Part of a small language model's weights.
Size: 8 layers, width 768, MLP 3072 squared ReLU, vocabulary 8192, 63.7M parameters.
Each number is 128 + 24 x the weight over the matrix's rms, rounded and kept within 0 to 255. Layers, rows and columns count from 0. Numbers have three digits each.

# down: layer 4 MLP down (transposed), 3072x768, rms 0.213, rows 464-516, columns 128-255
# up: layer 4 MLP up, 3072x768, rms 0.104, rows 465-516, columns 128-255
down464:098143108125163117130141076183127205145092106139117108122104162107133096153102108116143168150134135129166105096077121132103154092122138133112155081084140146129124121140125140114132146152092133186086113116083126125102134108131116148118126118167112146175139114157129128150149140123106118151131106101134105151108095121113149119111133114133120125112149110153117133123140078092150103127149
up465:145130090165163114146111108111121109148129110115128164144149175109107094170107097156168131139125121108116120100157152151149161120184138132117122142112107132077157205097159125106127089089172139120114061109113140117141153128080117140111153043181081191182084061123132156123155105090124154146067127079133099110098161083105062111130122136110155089091156166137147123124151097082138146139097
down465:095144118098164115081097159156099091112133081109152138171142153101090126114172119155139080095121120111110166170120102158149156139097150085107156127067177120114137131125104088147152155179139121104100108068142145139148162131095184149143125124128130112103172121150150081137122085157125149107146142162117119107143108138155120181135142123093120142092157159130120133144151125138132121120115
up466:107114126134162085105075099147136121133107112133152085116144116148141136139123130165128127100134130133141085141185148142115136108148127111108125123140163129140105132107147122121125120148144112141143110108090151158126150166163139100098141086130145130108130132136129132083140119159135126158119141151143135089108118167130119130128121137140119151133119136115159170105124068117163093148148
down466:125141136095139129098100166154108102109118130103117113130096127127141140158101123125139089135150131104103140175117114137089148082101138140090142140082171162097171123098119139095112151110131146134144139136108132111172133112138087128135149093164123144176140103098119089109115109157144115132118116115112154092119134103125132107157123152111144117138146136093170127182136114150117126168149
up467:117099134099114101155119125129172156146138128125083118113092111146150124124100089107084137122147134116113096110147096134127143098114148143118138118160148173126109134113135148130109102184136098192132152191108126143107153111093126142130121121099134134173129102142172143089106137123140103164093103114122156125136126153102138108099111159137106115130073148166187093148090100157188148138115
down467:125098110124167100123125145153126106147065139079192186080165125097116140120077089137122182128147157145166145127134119116139120096145122117173162124135119138125118128099159140118127162103144123131135138160099124143117112107109115093139123125092130128141139114115138143131136175138087124117135100159151093100115103163172115138134146120095120139164132136118096128143165176090108120100156
up468:125145117139140131110158101107147124111132164122123140153119154134122096152144127138139125136135098112153164139135111155105109099124150133118142103131144147100145105126143082134164157128118079143116103146112132138098173163104152134142154145131123117148143106148160148112120133134124100109132153131131126170137135125109160150127167112132132107128102123127143108122158118110129142138126
down468:136167156142121185115173131168108141117124116150130134158093122141091110128130117127091163087127080116131134137132167145131137127143151157134085134176126137113125128139147126148129151117130092115134131135123130105141103126140138121114114155155127108145105123127132132143133120132117120124095148124114108140117108137151112149098108108144158095153108146150167114152115129151111138151125
up469:126116205100118109131111119144127124106176105192214136108101151126110133095095127152116142110153183096124122135091127114134129123108136162105114148120139117102119137055135096133129148117104130098126142083137134128112112109149163118065155118123149116122148087118105114126094125153134152087121134121090127109132123094114138198105145118187138118150171147179122111174109116145135143111121
down469:090137137140147099119161131135159071147108087102126113148137143115089088137130091143140115093089101150126102138090097101137143096103136118146172101126110127149147179154113152083131106148143156143193119120144129113172092159159111097136130156100108099118100140130156112149149106114166144120126132127126113119106114137121151122197122129161141124116128149150132141118153074119113079170122
up470:143134167107137150125118100132161121122126133109131112099118100164160139135159122136133153156160148091116151110135130110129134124125134145128144182103124083118160153098109150089140123131130152117129127128130151135099137120126113154157146171130170162167096107084129125174091152129146121110152113141131133115144160129131126124068111135113095126099099103110123104145114105113099136134122
down470:135093132129157113139106089149130149128160102127119149142125147143125122114140144080149106159090157147114128119157125118118126157135090165117130119145116139128124178158144123137157105134154133136162113129132134123141147124122117123144097143123104145116138117141137131113138115112143114111106173102087093121156131148094118121126108115107146113140110130140152143115100146136130087114126
up471:159184134128120104127106083092147142123133082149147135147110102111101146112121094126135142108207155143136130150067115106136128131104170175153211138082138150103143130146176134116107181109096148130168096141145167099114142204149178105079128102172126134095095121101113135094130111100144131149130127175116133142102113150095172089075120133091125122132132106127082153197156088115096125168111
down471:134147058146087155092184138091111162103094102108147128140151141098099108119132154065131111124125126105125149123157157159111152129079194133133133114135114092130161115119105173098103156182134139049071112180130119167121145144133118149122139124106099150112145154180141170062127134135143100118080126091136099114139115127154127134149157136097138127129207112125147113169171124152141126125111
up472:092151097156150105144111152090133112131110159128135133133113141142128111134123141145119119109089125092133137136132129133117118139147129123147115115146075160129128118095153103122047147124176120156134090113105144111141138113134111099128153120108130131163154130102139123114173137125143124114110133136155125103194114135131130125142139157069118140111107135157114172138114154150120139148163
down472:216099093090132157105127165133135141121118127162162155195110137121145125157131074099110126137124106111120121108141125117130128126143125128105116131148121154154113114123124133123095137147158137110121161087122148085103137121144115095136139138132148113114137149132142132127155107095094145184104103142109099073124135131124149142149123170109152119118110128119133097153045129106182118126131
up473:144113162070110109201115136146088115107120110133123077148133158184153163132130112129124149116132151129124130099170104139089205169170073145100107117149095112130104089097138161140198155119119132123180093100148166068121136126183144097146140130185124159076125138082091144121176097128138101123071124125163134147124165142141100116110138120127148160173107153101152134134136110121144163058129
down473:178107162145092085123125071124093142113061148135106124146119186124140096107162133096093086131115104171137157091114114148083162098110134136149107086129068090127081124137121059142149147138160166149108115083135129159174196097106109121159160155133143158108123113128174122150152134062196138092113124111164152150107152152142116117088133105114144139101115147156095135115105122131176112135153
up474:165131140144120094106160116143108112149122108149108121093125109147167156115101145109192122125103118134111128118109139162137120116157124118084163101123124161162167131163129139172071136122107159126127132154122135098136107105124223166112101100119173100107148120118163113158113138080103129124113169142120101139135106099147118099143109087159123130153140097153110156129162146130090153147154
down474:144086145164135153115155134128093131147128114120118116121131112125178148118139142113103166111103112121189156130134104110126168142167111114118148068116131151139107108119153126121124132133109118146096110133122082128107128090148127120122150113184159082149131156102095105112123160112158152146162120129111112124144147094135121096109136119156123149133129105104163185117104157122125158150132
up475:103143088131158128120138138112117090171138191150137092112107143137110103130116125140098127138168098153127098112118136151131110123142114157138129155097138091120153163122144090119102131122105140125127126102136142138117114147146107149132141132122159122101138114150156078138126122134132132100145175142128153117142130095108134137136089098132150130138126151113154115126099122182148135131159
down475:127179138181124132139135109105125118112133143146125089124119155131134133141124152053152117087154111107146136106136130148116170097119145128142156091118129141138095127128083121121151146140146142099155105095144126115116129149160143117125107116174127116113136110093131093076125142119150145110117155118116110082142105119121185122161102136112077118139109125144105081086116184143124135105095
up476:147116132128138164169107130095148090164094154112110116093130153165109128133083165127156152099157108143145120157157156111106088098120190146076131081131145111158112141147142144186098092151124144131140078201137127165142113134134175092111152080130106148148159138131089150114125176129134124104120143116169169118082187234117113123132130121083224087083154106107135105131134109188099137104133
down476:110130148111122094154060117126161141157122135130109098144086120153106163080105129169140122092144105146173153088114130150154093118099181145112113128139112152163116119119154121106131132084160143140145141146106132153141139146124141127103118113125065103125112129113142134162086159080123129163127123105167120134147162104152068084128137141142119114108108179132149121140209129109124110116126
up477:109097124143134083118100156081089127119101148128135131102124112118124126039101157119112091096123128119151116100128092142113126097151121116117155156111116064091081152088123155119090149132130162147124166117160121140147093118141144112154109081133089125133120116157104099142182152128111107134117118126116113147164113094155119149085103156160166137133110109093135125084158154128125127087117
down477:108101139123174157097094124119141172113159110162112174141104147136125135135106134128127102112113094082122091082113132115143146148131099090129151132148087147175118107135127098131100151123153152153113156140137101175062117131124101150109116139132100181120083151157175149165127110136127138147136118106113137129145125092167154090136104144090115114134114092125097138145117117125126087110104
up478:117100120144117122138188152088142140155171128156142119213096156116129120115101146109137139082197121108127133099165141130115159133200122135112156158128148122129151111135138110142107111103124127124131143087141135094127109139080158136138088156148101198121135126142131102123122199133143129153131122156095151182161109165104165134110110147180134115108094141156137141136126131123119092119142
down478:132120136119155120120112169096154151145168143098152119136096104089132116147123130108118129105159158100117134076133110131115107104128130125112130100142108146185133104131134137138112162080142136114171141135124097159132107081147146145108145119118115112074165110100142111117089149163094115102110153112105124138142134087116116118098145133109133142100134125126118141133136166115097080177086
up479:184069126173110143100145090161149172146191164144126182108106140117073120142096116140097140148088093100121096111156166138126142116134110127104132140186147135110096160159115123145104173130142161108143148167132094141113118133121123133123141079133098128113176124153091135097127128175138122163138132101138150088137101119126098099078124138141125162099089150144131135100184143126138071145074
down479:118151134147120155140145169150116140105146126094105141152112115093105144139072176138139101132159134135142134130060099165104180096145051162116111106139099142147098172129109137132153154166136101146131162150126163148102126094122175086135171124123170127143145169130154124148115165082100088134166120112137152130104123115118141143201116123162123133100105118098102156161162092130163135156114
up480:131108133131193162125154095120112119145118122182140102122125163132113113079144145130121138153132110107151114146109114130106119099096098120124090116216158124117128108092136114171130123141128140130135106116115159102129139126163156147106142141170122122117174127159161131129150107123088134129130119107154117083142102163187153104090129114108132149160116129118119135154091142146133150113131
down480:120137142139182122156127135149119182145126115100138145123114142088097077132147153104119145156148101149118139108073131154144111130177101166066117124140105105151123165131176133097136170178090138142158134125124129121132102135102108123141167068115176133125161135169093140138130098141132142186121121126125205109117157144096130129145140112111139113165081113142105166133084115125135113118147
up481:081097128147096103148126086161140092142169107162119112145130077188122105144158105138139115110130137080120152133103113125129101111137154154132131134138139152120082134140127109196119151123099129119133143119134090170144133168198090159087112181089125124152151134140125100185133086139103127147122102104107121128118142139092120094136109128097138112113103160139103095104140118132142101155114
down481:154126137140134113108110135126111157102113160148085123134119071154130102139109172139128134163102151071130163171140175110136119108104137126140138097079118125165133180121137147135130148140116071081141176116115121136125102129093127098124107115133154085150112139139135115130156105127095132089097144095137158145129121079114160111100103102085139136160132160101128159146112120112109122119145
up482:133151167124121117125152126113132126099094138131122108112127132135113150142130136101114147100098075099150179178132146138165139108120110125100107095118078126136110147169129097157098091131101112130154121160101127116125125112112166107132107156115126126066157101148140122128137135150143127151149102149116159153110141127129128143098112120130155127141140162128149128157124122142145129107109
down482:088111155137113111143079143110118122101127103138144115107097119123114107114126137118121112136115120129174108122126135138127092125096121096126135164181141124127149144105136109109144104135121154118105130142125133100128163138143144091156166112110099155071102143103152110093133141115145158118125118102094123064122147108136140144140154167132154157175122155162150130103143164160135111139138
up483:121133110132119148125151127175133135130113099134093150114135129127154132147126136113164124101130090136123123153120136134095152118185139159124105147114160135109123138164132106159104114100087103121151129116082146150100126092146149099131155168128079161142129146130130115108118084120109145140132102142147135116109129170179162123119158125142108120133152147142102120137139134097134107155133
down483:137099116120180144148111116154093124114098112119136120108138131133125094139131159122152122098098161109150155112128183095155160077186133141196134156162151138138178111139131135146128121155098136145148158139099109143101140128125088102108139113118148105178152143107096150124117135125098132094146139091125114115138131104151132123104080117142152132161135150119146111137113085136098115132143
up484:113057136162126088142115107104101117123139132136121105110141093141123118052124165148117149143103124091108145125138146120156145120143047141144121171134133103095146154122156129143119170143132127131131094169136130218197117147153133096148112137138126111116160110141133108130123140118126128141110123150124112150103113147143149147128121131141106157102118134122128163118113130109127159149131
down484:132132146141151146108141139156134124161121107131109154144111125117128119132111141149114121134158107135117137121146155115156111142115116114112164106104150127102133130103140121106119135121097121119100158120162132116133118109108116123112120124143154143132138137138112147127112118174136101127145160124127138140104121095106128109113144154131148123151091118139112144135161165120136121095133
up485:157134085127142128109171180130131120153152107102106150141131132105108133125108123128118119150171148107134083195142087139150129153166161119180141194057119096101167108107117116116181085109100080134136145152115120109102124100135132151109137132185104117134150098084143154110133117121142127107135086135169123127103152133087138078119112108077129131121107101133116139126091169114117118167072
down485:127123166116187095113117101142142124123101158109144100156092129169138143136131093153162128124136110128090152120129147086163167126104124115107149142101117137105105123095122128105120116082150112119125120133120133172116172088153123119148138109128115073100167180137132150151100129173170142136156134156123074132094169141139145145104094135084147140136146136126111172132107118089134115122128
up486:129116157121104151141112151116178182130119145131177108130130155130139132140112135153119131143117161138124116123093161173118108134156131165161132101128096126089106129122152124111123147150102114118131188134105111130126117068140139137123165100129152130128107148132113129131095109130139124148116145144116124112140147149128140117154143141109109082149106146133109124093136141155096143082131
down486:112175125083124129153133133107162127117084128119132143170087151125133168145104129137100089133123121117131123101121136083124105113144124122147129120111118143144121132181149145133136120084115168159135162114114079172126155165115136118128084134139088126122120128090138143124149122144138076119134194166092123132126124134118149104146122114115119129098158161153176166160101136129179134121095
up487:139125142138117122109136197117115128121123160090148136104099109150138135141125113155120133126113146152116111073141136102134146154137136128123172149144136196137051150128147118135150114103127114112119085114159101144149113153107111098138151136130118133115153100073154173119141099147102143116102099136141134081159150146148105164114121126153122129138115136161108057146111108134131137142141
down487:130132153131161127100131105150083110128180173079129128156142109152165130164103080127113164120136145151143164134112133108145112136143142111140117164155145121146098113076160172123113162139129126136150083163104076136143116113109143120152092161090121128130102117129114112145058098169128117144164122140141139107123167092115110110175068103148102124155133119169128147129161131129099150120117
up488:144116132122095150119126066153106142145150161135143121127131097175113135136111187152118101115089126136134115149132125143096134145146133134131204126127078115156174166124107123127126159132077131137153133080113145138121144087149220128153143141156134143143142134070132146101117146151153102129156127116159111118091114106125134085179081170157148124139119151130104090144091137130120145107127
down488:146113124108151153145115131123130116116125138126136116121160087138156172123082112131124161087171156141146127115155120105131165130128110147160186120127140158096150152179145051130078153126082127123105137130128150184148157080150161139146151052158099124118126121158132118106111141146135131159112148143132144148129144134113112142117104116089100121115133174141087126159115116167146181107150
up489:121098157137099118150184109076141148125148107122143138156083105126127114136129144110140112114099088114155150144104141131129137130121189103133106120144101150162135122157174126137152130108065093110111150112104151090130151074100137147151139130148128136111162135172105103094138164131111175080127085149152084063098179123126125117113158141136168116109154121102142080143140147136129121131141
down489:140165125109161111138098143097151081124104113063175103122106151152138136138070136102090167090117118132156154110096083084126139130107150167104133127149109131128080100124167124061134090144147178100175107085144098150105095122114120132092156134136135114089135112130101116135132152175115105120131137154199114136107159136153117128146167126110132100180119194099135067136136154101154129127145
up490:157133169153123115094116100129123150152109159094100098122131154118125166136129123166141083129136155154113108110121095167130138135191133155136100122111133103125134148110167157124116104139126122142123102137144111115161145113090091119129108156153131148113145102128163113134130126096128174113151113145136096146142145167119178125132137103137119119119178167141183115070106147131093129173132
down490:136118179145136143144147125136125108167070130115137098209107096167151103106141141140152125114143109116119112138116131109101141133124141124121186115123140102181112101148149126145092115124133126141092175151124132155153114127105110101095137143134104106149145085095141077124106120083134119106144138096126157113126136130168127141111122086094121160118143087140129151135148168158168128151125
up491:166161110121070142159117150135102101122148139209144091113106164131096096110106156114154136125120133111125150145125117128122129094209090113077077093189117153094133134138096070162166141133076113106146124139089109132114173117110153154108121098110093110171111120146123176113140130098151036086163090101077169112142120128130102132095111131190120160131147098145155129125142082114110152142162
down491:147156161117092097105153160123099141084151120114149105095124132109165169136122100120163129131124139088083139092135122141161093180140107139135047130113091112114107131130159168095096125162126100117156171138175134130114086124150125109159135112125088155114152154152103100098112137123135108099127130073104144171129137154091129091093081067145100130101101151113173085114120151147081096079127
up492:133095088123164178124111112107127145113128147128099101148114151170116123118119117117147126138124128081145123140118173130168091145151115131090147143105122113181192145151142130135112189128132107120138128153112104116151163168116132133123118134147140136168120138134178117136129160089131101138161151113139121097096136112130141151119147092107116141126137180132177115105122156106145101122165
down492:139129142109136117170133107139157170098167135127153200093131087121164101118124065141146124141101164158137123098110151089092138097153138172139121121141128099147133095114138138147117122135135097110148152156120102105166145094095142141131126087087135116167094152136116136136124134122140124123126119130086111102085090107110137134119132091159143121119139147125102155108115106114139139100110
up493:136150128125118125129137118131116128153126130126124155151131152114118138127118133129151114124119129158146136146164122126133158127129131120114130139112137126109132148125146133114107132130124137114127106118115143147121138125107132130127130140142121130117157136117106131134126131136112163122119118117126119162137123127110170125131104129122122134126124120128099138130090150123115147119127
down493:143121117146116148122122113133114122116129124129121120137126120116131142124118133122147120133142133122140109120120126134133130148133124130120139131124120135127139124142134119131117103129122140132132139141112103118138125126114131142146111161141144126108102122146102133146098123101126146112133137107113135128128136123152119131155129117128107112102145109149140112116130121137127140132117
up494:146150142110092175146125090175126119094140160113101129117106127093102130136130128151125121135113151129136142141164136091092185112101114135112119150145139129136168112189150084109102112123116110122083169114103130151108142159104146159172154106123130129183158130147128160082102144092152113156122161135106159128096105152149128101114119094126103129085110131130176121109096082089122160095131
down494:119100141146134205109133175145099088150121095118119130129160150087115119158133074144093143109148119137147121140125140159115132154104149137133111113172121140125141151156087112114146109155160114110140134096153111120133139155122124159129161084180128127100129154117129111122123128133129125145150116152096169122198129157142133109158131118134129142101122148128107140115116140118105147158106
up495:117132121111134125106141161111123098132137177112126090126148114144141173145154147133114140109109104134160159088109120123142128122141087124157168112151084139137132164131095102098153110131118149111100149198129137143160134136122145093123119102140131146129092150144147146107092099120137141126126076135150105097139137120106089108136096140119113095114097131144131132140134193105107126153144
down495:181135145130121086105129189095093118122113124121120111133161121127127164139146157135129144149109151126106172126137105112117157105098116140116114102123180114110120125132162118123059164107106168126142120104121156130129133141144136108098195088097106110137121137124095131122152147109122108120097140125138157131188131150148104113109114127102123098124147119132133128132107147108133097117137
up496:099141124129120178129102131144116112128111146121175142124129124152140133074186130113099149155128126153174154126144119155160134143156122134104113130114127152136103122158140147135122117146134115144144142109153102167132154089167161089076115105131126110099094093169134076084069167139104158104175124155102130073112112106112147127147147130157118149125147126144151119151123121123143084117132
down496:149122124097152083149137102108125094130159128110151127134154100108128106127141107119123096144159116113086134137091122191096135094116144098143107142124136183139140086151139142135109121121152128134109121089122136136103171127145148135099130120137125143134122149153105116134155141144096125103139169100130079131111111129145128123114130101131124117091101127113146140151115128151099117123121
up497:122140123093090142132093140113125148148097136135137131113115127138106108115097075155138112164144126078144101118164128163121097134145111113140130120139104140135129114166105097120125177127123107134127084142084119111159124127091129116155143141126100119162168129121129151136133120109090114113138130110134119096091163156152113139091152145127104152112116129158121120149142124119138107134116
down497:134110118130158145119141128106137113101134116158136160114097172081120135120127166168134145134118120120118106122129118123123143140139116124138132097136152173135120103103139061114137131157138133120142108149106108087144146153152082104109151129157126099152135060122116135096093103149153156098144154117129152083140134137119140162161139119167167114109124164148130111164145177125146115107173
up498:125129140099124146140118084087089175152110124119122142127126120172121129118167108167125141110143141104122124080141149097139129120156127134135123090153135098110133161165091156158159143148082137168125129109129123114157128143181136127135156107139133145153133163158104079106121132109117085103170136126146141153100106083166148136108150127127082116103140109128109092105137122090144114147159
down498:151115155124109103149152092096161065134138151175140122179119130079127120089085132136109128126153163105174152113118142142165170121066119129123102070127090140089097124129059085138155099144121121117100160092078114138107117153115142110136142120113160161147114111131120190178096171157124144152098177122124139130094155185088142151147206133148129148152133139099128162129125110134128102132143
up499:112105151102123112130117160138168125145116124124152143151127133126118117163142128117121134126129103139140088117141086137122097115124148141138115143081127139152149113099142121117112118136133149155163152082110080131125127134150130087125155092098148134140137113127120105120179117137141133072139132109143148144162118134150110115091079123147122141136137131151147160145136145127156111162127
down499:136122167141119144101126108120145120127111141128127144126122177127107103117115161106148118115116080137142141109127105129160143128124130129138108115159115144160124133180138119095144125095139115184100142141133122090132128130136162140165128120117131101148115122124152114085147119137097154129083118152166140129124141131148128096120162135109118149089058125095082139138079137119099131128131
up500:083163104109149091107109138137107110095166108117148101129114131133148118119133138140128126107143126151162123142146121159113118137120182142112127140130110110136100116135095155148119141127124181107165096112181148155156177079109137122130073114130120127139116106106144130125105108119130131149083138120113166169124101165095171124159108127161120119126138159132167122138182154113128150140172
down500:162137105104106136132142134133094155126117122127122153152147155149164093167145154124163116102140172081114119126122111128104115084190147120137156134100120123127153136142153215126142087142153128135123140124099140125140096120099174140112106160151124125115124085110135108109128151137133093128105125091122125136113119122142137097115136148182071145081113177144131097107117139113134148089165
up501:082089137120105165190133139166115135138095115096094146090104105166122128129137099122117146160143124136086135105110108134115142123121139147128126142148080130094112142195179129128126172128120107186106132108094127097125128101118068114136125089167138145061160110122116150139152148118150150165173132146112114144102129134134174113131116102039109131132121150125094154149136112184116125103144
down501:095120164111158177153109148107180138124090115094100160106102125081116137159133143146103154108119111152142126140097130121154145114160102118123095096130135133105114107156107108158140129146114127129094119141149111128122134074144111163114135109103112112141118180147117110092111153159118148157113129136151163114164136135140110157126113076154133126119120109103158084108122133142132099165140
up502:166109154116112235111153141136133140169159168131116115131092104121130157163160105121112147130119133127142139151146139110119140186150148128130127141132114116120143111113163106206135098119154086147129113084141154144151116135125116174109162104124103107117141147139082109129149125148110141168082111124160174183105127116106100158139114088153126159130092112112142116120102160198098121119143
down502:133095166119115128091163110156157129129064116129149168127108138106129061145114122120105120142121110130094152157152137139113127125165142106094162145150104100118116130115148134142107134112142061135157126124175111125126107110152106101144123128117118140199146153111102132144143137139101102141110107082130122155122122116114113089149115115134141129140156125107125174146144148164154158143128
up503:166117134122112117113105120141119106147131159142118122146101114122107142143139129156135126140127115156137127180122131137148138147118112094130134117110126153145139122110108144167117129170133133166099132101128111137094117126165160119129120109098127129163141128129116118104152134120128133134139119118132113122129109122102160123127120073137157130115126127122161102103141144156106153102120
down503:147109127139134147118165149110091107124147154161157146111096138150134096140120134148109123168182143104160126160097128135162111146117141142106161156150109113117152130126145126151087106115141132135145157117094118124107096122144121111113131122096130133129125120121103118149121121139105112120105096110112135140112146135186134139134102085091102141143137105105122121157153158131145108119140
up504:135125104122156089122124140122128167187137133079109108131137167104156123144113139168128096148153153131095156125071122168133130103112120166166146081122132127168118104126122124104139138102127136117132096156100133110115144185118154143109129151097116135101085091123152104089146113153124133129121133116111191162177096190081106140095135152125159129096107084050106162180116135161094114126151
down504:127124094153139142131139102133138115116145121123111096140131125130176111139125088126104129135119128124121144143110143136155142130125073116176107099146138132108115097087152084139089092131101116154157123163143136076106117127123151141124173106081109117108131140125116159132095164094145137146124137108163103141145174068162074145102091112133138130078145111117136119167157124151125117115077
up505:097143113177121121138115157137114171088129167103125157115119136126131090089138101116116090124112149144156124150115090117121146152160093091097129118116147131129114128127136124141086120136119146131131162144083116104157157153119116076084122154122131114093134157101144102158088113149134147186089105122130149124095135127167120180102100099107116130142131125147144110101120138085121114131136
down505:128116179119154153107124183138160142051144170146112163083128104092123086138103141122166114104165098107087161122097162118126146086122141130141173155117157150126119103111151084156131108113158134092120117095152162166165139133136098139102095126165132174085121101124122107125136094106107178142139125121122079120136082160140158103129120128102115101119165146140133138122178135104100129126155
up506:117120125124136158111098164137106155106122203123084129136097136116120121169124171143159097096129130107125155167095112123142154162152123145160152081151110176097115122116155114107093116142177131145097149190153104117089145105109174111160108113115138099130128114108134155127112131118112125130129140153174116103175094073134103155155131111125148137134151103117144122153135122169185135114115
down506:108121150134140105133101118110131108067122118099138170102095131135172114146090125144137135146125117104121127137131185144084127150106068083142138139087103101132119102143154113181146132137078134106163118159148082131142065097120127119137154121112172067151125096116085143103114136109123152174126112143122128166132172147120111144141134036120159141151091127099142171141105128090135106146113
up507:141105129120111130167123144120138107083099122152156133076135148118113148110120138137126157151116161132125130093092125186102085120148128127120077158106074099115132112136103115113122105104137117110125135190113121153154128132180103125140084135145148149154134125166174171108134145125134111108115173145142131199156136141160152128106155127130133140136081128137149174108135098155129123148127
down507:142147157160140112149113100126126110133132152132089149134144156148146148142117125132096137101150137125107160160146115142151150156111136154105147164149108128138137129123141160145164131125143145099103102159179130114076105150139097125106161175114159169136122084118125108130126172151101124152161115137101141149111143093108134144111105126129133139164104087154129169152129112159143072147122
up508:078121108139105099109129122139098129143100110116103116115101152162106104116126101102131142139131153155133120170131132106147168114135149074094168143159098123103094140148146101129122129126136093090168117088100146153169120112165094124158150155149115149115127165104187176127137140070140134136146120148085150169094127157143142127154098071155090169113147159104131130101137171128118146153131
down508:144151115135131110111119113152168149096157092135156140136079113147108151120114131128118202161118125097144117161104105128165128128151107186171179177146162168118154148136088130153125168101115141151124116093127125095118083190107111164122069146108144109148115122130082110137120173155114117122143147144122134129088127153105105150154130134121144131117188095105141092118150137116093161136097
up509:144137096111102143117141118148115121117154097138083091122193146140135168123108205118121119147163088110152132146122139137097102108120134142130125164164139075066160135120129119111091117123168154101141133194103103104153130129185137119099140135151124124134136141114112126149119128131098144141126113148163130114137115140149101148092139116088114126163155141164167154100110111111128137136164
down509:143160102117143103131117110131124130124126119146117125096114110125132144144139132109116108120124125103141166147169148127146137144047152069136132107187110178125144132136111097098158129122142151109158143126141170106100109128122124134096113090155132112126115090143164098097105109105116155151145120112129124080131121114168074154127138142119121128146124120135096100130106124177147085108104
up510:163160100124132102131116131152139111115121114061151148119123143119136154092161116134110127160115133100121097159155095114116081107122126131114149100141136146156157152165153126144113159133122080145125139118099137113146136137159121123121128112140067123158126118091148169121170116118177096102132128123157121151145147139091138153164125152103138147117123142124101073181174183092115137133108
down510:125135138163120140113127088136165149129132123093159138115122114103192098106140152117146158146098151129102124129142131150101115154159114128125111135151130094145120129102109107116134151133138157087108125140138125119119134116165105101138147140109154158118130144140139056133125166136152144131093103083148132125159125166133118139153088130123152158111093146135117145109150138149090119174084
up511:123130125152155103143126139140112122084110096104134071130197140118131131125146115141147120132141136143122107104114091144123132139112094170109147106133150116120106128131113167136132142135149112133138138147075103136098146155136140138119119148128134168148098111140116159151153103140130098163099135083118143154144193123095133117118186151115113125152144122095142160141152148174132128131158
down511:117148119161119125150123134175127144127100094128142120135149120131053138141111094113119144096108074121091101108132108156053158113115096145148101126125104111153123143106189151124131140159109111139140140151118129127099188167110127090138143144152122101098098143179130099139129127150182152115146116152134108142112123137153127162117133131137116140138093128164077100151134105136116138113123
up512:145146143090104092138140110109112147156168098176122155109112099118136156131109174126127173132128140098225125132073046112113076101112172108144169125143147103124157076130140124151094102136120097108131085139073083116151113147197103113106128058167190108138155102195196120129137072143125115076116094185164137139152103156122142117124140097102158071182108064071112117146169152097134121084171
down512:165159104130133145118123139142177171089103140109130164122137130138156144147088125125110145111127137107111120129099157110112156122138140146115114130186134129093134083126142114137142108135152146094131122058101202119171120119123113156119090162070126105132139110143105115148110151112114095098135125145116123147139162085172138128128071153117116107115123167184159102121127130117153113143130
up513:111127090157154110129115129155092129119146103136144065176156096067148099099107130098120112176097151099115077128114137123139132138108122110089117187151149132110113115108137153168133124145154130182163116165100091139152134132113163136157110141111155084130125127132141111131133065059101131164085102184123097160156173130150151105163121110122135148178151115149137110157169116090132108147111
down513:124152124102127112108131065124109129132108090139121119056104098111118087127142099137131108138164144075149104137149116169139105140146131109125180121160142123134133127082088130131157140139159124163108134093105171140131127132145113127171157161132084096112162099150109136125102083121089144142101133131110154153092142094115125069100152125202168139127136133171149126130140109164110144117144
up514:136153125131139089135124133158147165131119110114130120183122150119154163097102139100120134128103118156094116159141115142149164114131114121116141140142139119109134117118121169151121109166175131120140117165127107198109108124086134136116139113109138108112115159116134125166105151123159138160120153129081130133125104112132176099132112127119148147120130148132125147152132104110098138191124
down514:146136091125140135112142131155131122102134116139160133174152150112158164117128096129113130101116118151103127118143154148153081096107128138126114145117101122151118112160090149138133127154145167094149148129173164144104080096121108093142108149172134154113142111089139144123102122125119118098113100130104138120097131131140116132135096108132150111125138132143138086131141100136095119100146
up515:140130104116118096136134120133139117119125115123138155094142117136106147109142113129131141122102126112139146140137128112157132148111122139121114144104129141148115151132121131129123102135130129093154124150107120119104146111107128163095143098127123137146129137107147112125097132121140124113141171111151123136138129126120116107116152148118143142118110151103103128129083163119125128128150
down515:162102159121111115130122104158106148111131137120117124140145142134157144132134157117138123163125124119149118114119151105103122133141138155129131128175126136135148113135117134122135100130114135112138122109131161110122146144144142125104129119108110130113097137123118140128156149145101097141118124128119098118119140157115109141100142106096132136130119137096123121136133121128133129136126
up516:079117121114159162165154126105097198115115132158129069091174111110133093127122138095136117139118117101140150143155113136081144123149133111119124104100159092144123134132149126119109143111112100116169126136109146107122147120106179057119089135157104106121135148144161175155154143136115108105161153141099143130146101116117178108122137136135136129116114109137177130135090139120105148151142
down516:124170137119130116125149143110129143156129125144166134138142096174131100136123131149101098137124163122141134121142151157146118133133149129086188136115107079122123110098154146141126141131115158101163158152140126108126116143157129171153126143130125130122137146139173128126108093110128156135109130091122104141140116152134141116156121091107130138124117155138097100112102118111141108119128